python train.py --n_head=4 --d_mlp=768 --norm="rmsnorm" --rope_base=10000.0 --attn_scale=0.177 --parallel_block=false --optimizer="soap_variant" --lr=0.00583 --weight_decay=0.12 --lr_head=0.0101 --batch_tokens=32768
Each number is 500 + 25 x the weight over the matrix's rms, rounded and kept within 0 to 999. Layers, rows and columns count from 0. Numbers have three digits each.

# layer 5 MLP down (transposed), 768x128, rms 0.137, rows 136-231, columns 64-95
482511486469480433514498527515459514526530514515551492500508495497522512544494513495456515505541
511481493500483514482434507509489498501483480497471490458462505469469477533545485532440464513493
528516466530508512503450445497480460505445529489512501496473567523505524544542476468455527475516
464525493488480515505556473512561537516520512498545531495503534525539511491529495503548527489526
534442469456483551550518532517476508478475499531502483472510467494471493488474483468510507494474
489518549485502454506512494520495539432500539489497506541491489516496534516486480506518506476490
518511489540502497507489502517487507477544476460468475532473506479472484533475498479501493508538
523539493497486495482494501487515510470486521497493521521455503498494495513471490512518491481534
514542505525464512520521521521504461509527522514511535482490492517478478496504522490476507488527
500485469499539499531478455534476454488473512507520513506510506498494524519498556553439437498493
461521481525506470475493491540440492522530463464497529514520524466528500503481496503504520484499
469487518473498490495516478542508518495482506478504477503503476501501484504478536471473531476466
455524542541486474467463502529513506510479480492523455498481475460531496483525514532538471491455
445493465512511520507526458485553466487487525537493537513487550501508482487531508470502450533493
502516508493470476490476481506511537527467487480508513485477523489501508520498484479489506447465
530509539527502523501477522482553475539507522507523492503501531522448507450493489463581472516458
536503511483539502478512482499524440507472475472488499508501468525518519502527523519528499504541
474461503530485490523484494471500515506493467464491491530503503519525521504470542515478478519476
519497486509517483543485534502520531497527483491525513542546537560510526531541478505523500500524
506459487489463551501526489528523474489504470511475483489528474509521546478485513487503476513557
435518470504548517484488503539509513482489526499493508488480445475478473519488499548543504492509
490498502480500488485518531481530500512493538466524503484492521479522513484510509462482466526458
497480463471529513500534538476489476554494510477484487515525513509497489487457449476497507518485
495526476525519520484502510478493479523494496494474500504495521483481496480454465466450469470469
539505513516539477495517466490480502505497496503486474476487512524497510506509530508529544509501
500500507479545533519541497529508487479493490505501496519496525497473547493464500548516493501465
499529499531463492550496476458516529500489514494506499506498513488518519516494495554522443511481
515510538525513468499528497474486526480521534505521496492475466484513470475494466498535478510508
489526487481499519532530484499477494491476512523488499528501490516495543522504479537529499529454
494488509482495499525511486501546512485542464535483455526501511529493473456495498467487495475512
460513477487519537459542544552442489484457504504522494488521487540462464496518498505507433496514
525521539507460520503493527496478513484469487523497508489514514484482546520496474490499491491484
497502544554566528532541539498508501551462534476513460495497527493506489486500489507456505497460
452554486494496476539506484511499484483442525489465482486490512514482493500474506498483514509518
475482534520490558502503510458513501523523485527486474497504518496501475481461501517439488484533
509540406472448517526472501495487493508460492515488503482518507533452497459500500465492508482514
457477530524562423547470486524490504473512499525469472542499518518436485523518498506501477479491
457500540489495495539493503495487527518484518532469492464511482537509517469509541486457493485494
487451493520507493486494489514544496493518476486481482521506513549532458512547528428544524500518
516563504514519484515457490493508529503506510523523477520497519483492538513481512463530476530471
492525465490472512471517510508479451502514545531494568469503564509457521519490485506456512511488
494484473485524503496491509522531467502498518529508515521469515502490558535478490547515530489535
532509507533519494536483492474483488512481531481525521472497461489519499513471521525448531512515
526534499497472493501496549482517482459522481481492486515472498572459474488523507465503549509505
512484508488510471516529505496496467497575514476514483498490539500484500463512504486493480503486
445496514515525511523532459530526514487460469470506533473515504498485508458490500544522498528552
492485498493535490542482482508456509512522486485505495516537478491493518476501485519454481479454
500520512500524481492545488532504502499510513493512493498531478520501504470499524468488512471459
518512463487507491457494524515484492529486522510495513486514481476492487517525483480524465524472
533495496530523509527509519464482526526510474527509509507496517481513492549547498532539512501504
474517502504493537500498499533485480463473529497517499500485483456474488481515437469497536512495
531453505494543505443498532519470501525522516502521567476505429478481540509549519500510516510463
491553507493470543480546492487474516512487510495509445497470512509488512505482479474507505476498
503495524507552520485481483493500514520501482517494456510513507495493546467491486507489454508481
469533517453501518487518548509542488462482485490481492524517569547487477488493446467464536498472
478473477518505457497517536478537532517510522471494466481496524510550506497504518527462463508517
467473497469498495524486466474481510459519519476468510514520434501501493462499532497471506504486
476484504490491505518520510507489554480473468505496526461522499466479469527508487570522434477492
514480535466513514504477475477490480520508550516487517527539528498539521499471489540458465542479
473495487486535484462472497503518508454509481508501496521452491483505493490484479504526476472465
483544487449516469502508556514484477464501478509509458535492496457463546479474468505490503508531
507525480482471521505520516524538511513496520517468511509510515505508506486518519439504448466489
499455539452516510536492511522534517506488476507506509509475512512505531476540463490500478524491
474472451485484516435494488479491501524518506472478494519548449484526491500516491515484517529514
502518456474500496497504500493509474495533450551520500498513555485445481465522485496485558493493
492485514503471455459520510501496492543502513525493505476454490504498515446503468495538505496520
531517509519492460513469488475533491471478466500497534500525484529506494500455532475516530486502
509532524513496540511498513498513534501494493542501484467486476483447506498497497497495527473529
445526518511470470529506492519486489501473475518490490458466558477450478489507472455491495549545
499508533483506474481497459499462483485499478492490496517512553523506474545502523501525525517536
488523511465512582471513481517485474474515543501536531472471476516520510467457473506464525441493
493511491520534505531513502499479533531485493514500512489494484490494488531468497484525509506503
499466471496474486476470524551516498477487534508488560496477549493540514540509527494524540563526
514511573492528512498484517475461479461489518487479452511485498479491478490519501500465490465435
555500469480520439488483522512538474445497504523504555514472491457492489483500510466497473501435
504504473493519469504557556500543502494444538480467528495495514500458477491495490518475521502534
524510478470528558539544490474521510420498482519532486515496484528461538470539504515491480496490
500508492522559487498495494469491499505532480454498483463533488471541449504476490481506530483472
497525493519466507486471458534501515483539466490493531502493509513522483464517520502485515520473
539498479499506499518479479502544471542514504508487503466503508487540462506503520500506458491475
494447517532513450514506518549529513458517515495479499532520558513447451479518519508515554530496
454505504568557504510548502449499498505489475491511503522490525472506510505502483544510457533494
494489469516490472467531515515527510510452516498500523521496516494513515532508495464555521518467
467521495515495470515469496518525544452512459535460495469481464473469482496504480487506470499498
502468502499473549506520495484511470504536510513495482476493513519486503464530495507481521527501
541495472488512470531509541512490487509502508540521467510493507500456488531499505512563485517458
438466473512514526499521533505551496484526552489477487521481519500500456501508503462460469492453
490488478524510489480462500508479497505521516437537499519483487548534540470470449489510487435528
460508477470532507519476491447520457500483550517505551478507537495502485503539469524502462512512
501458449463499510517495453522487551525462503456448510469504454486476473451513468510510465485476
455490470480518508519504513524516522493473483507465521523492489523481500484494505500508515485520
501485475550536535519532513453495512499512555455554517470513532480470490505515520517473483537494
504464517499474508499506502508528477465520514529512506527501483481462508482519509523513540490480
471475527472481490505508503512501492506511525486504505510476507511534477526484520508521511541502
503468510510545517517495494510532455444516473469495477498512514513515521570509502549520504503454
497480501484563485523449503531496518500510504507512505538502477460492517485504503481490483494491
# layer 5 MLP up, 768x128, rms 0.141, rows 137-232, columns 64-95
496487481520503527507467500528519497476495491477506510481507509521453521534530504497491513506484
494548482506496521498487521555510530528548468500537540523542511499539486519495518516501490525494
543488499450538472521488500514554483524458534508487476514503538521524496502510541563551522493446
492536532513486526534476511482560531490500517529496510557526525459531522513504509503478492513467
522465491521504472514508503457489439526485507515503486485518519494514462507510510532532486548490
519518500482495516495507528437504493460482524501513452514473495537494478497487477557498512527475
488538508472521486523489491469523456524518510520523521526547493498497538514483502511434496482503
482490499537523466497484485518506473533526505482527513510502475513502526549497470524513515485504
507477449497525517504510490473497498525515475532468527480492494440523495513528526483503499497499
517511490519511515511555473516484495519468492468522498477488512508488488489524492548537525508466
487497509503477519506481504465509486511500510545507474458506465527478542491525517538505489480506
495503527487501537521541507504523481488458466517447465513497493524476506477514461523527475468478
515520497464529509461529488523514493480454531474500487489478528473525464537498530476521499470522
533514503463532497470488463468504497497499546504515514454491499451477554511473513540475486515505
465518479496457504486502511513444505523483475487469510496501511485472479515516477519478456528522
522524513482486533509476471537513528502459535507495516495518478490491512510495535541548482492516
543513539495520504527520490464488489505535493517500491534500540505466531541479485544492497525507
495500464451397550509507534483506497490497510552491494483524509479506524469513525478445479472513
513536431465467514541506536545471478473527509513519560532504540509526552524506496534567537522499
458482497523524532517499450502477505480487466504484530497488539554468561491517482494464478514468
510508515480516492524520474462472484458482520483525479503497511493481500529475517527500511522502
517523507477539504542508480505494544512485541485559504482511463477513508464505561536485485469525
493505476494492493481487527502509488450501503521480513522465543487511480544512539553492469451488
481527509498474554527501489473482478490476469515513495533506502488497523484443533498491477499514
506516436486525501458480442530497477522514469487532493505497505499497498523479494516513527530450
525529506454479466505495525471479485512496502490500505558501488528472493517496535475507531497554
496545512521484524536505513486505476511451502510548508533516499528502531464504490536524473512499
516503488459492480529503506518491541496500522529474463517518536493510502503515510491486495538504
528486448524507479513540524507494527510508512540511528464514555495512515508527484503487447482502
549509510506537493505481519495502465467513516524507472475532509476481516493529485525472473460459
447468468524494468544483518509495501483502560523504479528506485521497473464498516514513507518470
487520482500486510520516503479540478532459482518479513483528502508515514526465512515535491495484
491470512528519500517502482501480508463471499447537480529496549506441473474479507574511500463491
456493453532504470512479494501498530468515533509536515524519489520559513528507544487513536517513
470454492506508473496497477479497457497475511484535510527488533508487489510448539525469510506520
464548459477485519519502494493557525527480468521482492530483484505473565477490513456477490495521
459506501494504572529523521518424522465497504497503476467515510518517506514450535532477494483490
481490492482527506543517513496535525519502491500475510486490480466478503533559558492508501543462
506525479526486511553505509472493481537453500530480486508472477508506500504513529498492561454521
520532491506503487486491513487498461506507537502503516499486469493520507491461527495520477540474
491499464515460528521502516445499502524496519490480459503536525495487531473464479490474490496502
461499532476494512493478534513502523488468556520495496509525522529512468513498491501493528492506
511519487513459449491499473485519472495473500492504463460480533481505510512504491471550528514492
489487515481491529514497482514521518531534454548467469514485516499492540460517490539500529464474
484505506511486546488469539499517486485504471498524516540506501503516542464462527509514499516466
494495498461494538522467515504484484508509515487501519511516517507481479518521525503512485521486
470535478522488524501550479457512503479465484534511534475489528504484532485510523475519500479533
472465523490488511499510547472506537500470497502490519506492537477510496507522516488492466516460
483510482476511505533522532515522495527494511511460476517479547513529532547517560562510534465520
480502498488496503516461513507488505532511467557514569483494482468522513506473494507533513507466
566506512474511527527487509498530522447540518476541498505487487500509476529526514520518507479459
504508495490476533526505465517487503449528509497498543500515482506526506521497455473506531503494
491509517493522507486455487514553511493511476504541496473494489492506531488499482530521479478445
486509528460532506538460511509479475456521463529510514531493515514443516549516528524540483523537
530502467509502549487548505493521502475507476517486483494456480485533546528486506501487501475482
515521518477501499511488506493544478532525479508494464532456475465487514479472534484520463507505
510491483545459496506471511517501478513532496453524499534504546498528528527477476521525552472518
570488448483499513445483500504531480517509496450507454540494525480512507531501497533540460520529
511506465503500483513529481488552492508480527500512505519536502519466543491484516543466507515531
478467502505479492524520503502512495501489497488453483541486516524529506486550464452522479488451
520512502504496477492533527472488505522482484494533514466495521529535499484473509510505501509515
512491505509528505538516479487470500540529491469484471521545535520516513527475524536459473526479
505490513485521504510515521509509501522507505515544471534517497531503481531462492482502505502497
569486497526470540537548469541521521532504455494498517488479503513533548530527551507473510504461
503523521479518519506487503534460483456516505510524520464521482542518532477515478523514524474498
516520495447488506518471486520504508499493478496541490526525488515468495511478495547515468502475
484525511514507540506471464529502464514476461491493487505428503466447535478527493513522526487495
496464493482511528541510484508538499505539524538464510472511479536530529544472498484515510469509
482489511501525529504492479503498491485501438489533479503489454505504504493528462532508492493480
496463473494511469564537521485478504531512475510482500497546479536505510491528510459538468534479
534526515516501477537527468502509508506456488473492542463443488476529473556536476549531500502538
468529516498467536477469514489510519491458488510500482560506502491504531476478556475510458508486
543507516552529514498538509500463529542493526509490517489521514493515507491453471484524483486507
500484508466474537490463519542492479441469472533498458482501513503533506511482492532528509532491
462494491507465511484492498516524529502468464498524512503509512476506509491494533475518517558531
510497477505485500543474479483538441506478499520487458486463473532506506479524480537463527506510
504540512505487541492514511527485472497504535525456504481542514455510467491513480490479463514481
491518471481511505527538549485491501446529535520469541510495492480489513485433530556438478506540
498561459500448497476544513486531516440514498533502518518485489470511501487455493488491511485481
544490486521484490516544528531502567496503555476500531513526530503498512483493500523514531467450
498553507522505499455496470534489502484480536519481540465471545528502532480532511566489542493494
518546519514532533504453485511530503536561470509473540512491515507463521518527529511457468527531
463542491472503522510508527498503489495464547489526507503471495516501508476499489512484477531483
491501491474472490495529514486508448524498469507491503452458476469488533559536510524514502507472
549490502512520487483484486517521533478516464496473480532501513494469485503497489495493499525500
549526516505494517524490479486487535540494493534505504502509459480525494469494486495506474511494
535496503485545481492492536492501525451485519465500511495487510533545532548482534530548553518475
502540522515503520513501539512503509496503531519499466507509457487457505502530488522526459527459
466492470525518517517465479502527516500500500487514528480521495507529492495493486516505510507513
504513489550486526514503477517525485502507463519498505481442442508495513525534528492512511499486
454481500489514465521511488456525468496538453490513505535488531512493547466493510536500506475508
490513515515489515522493512472514515463467518499495509456511481543511491512511495522477523450493
502513526476491503476501517473474428540486476515443537499472505513469505490510442467501484536465
505479472463519502466523488487520546507498496540518498496456468535523493545491511526512487491467
452523498482506454545503476517441485490472477438517497511491510433493527542516479522572440477489
510530506490457463533489508515531489487485495506506539497480472503531537524452517498531528495485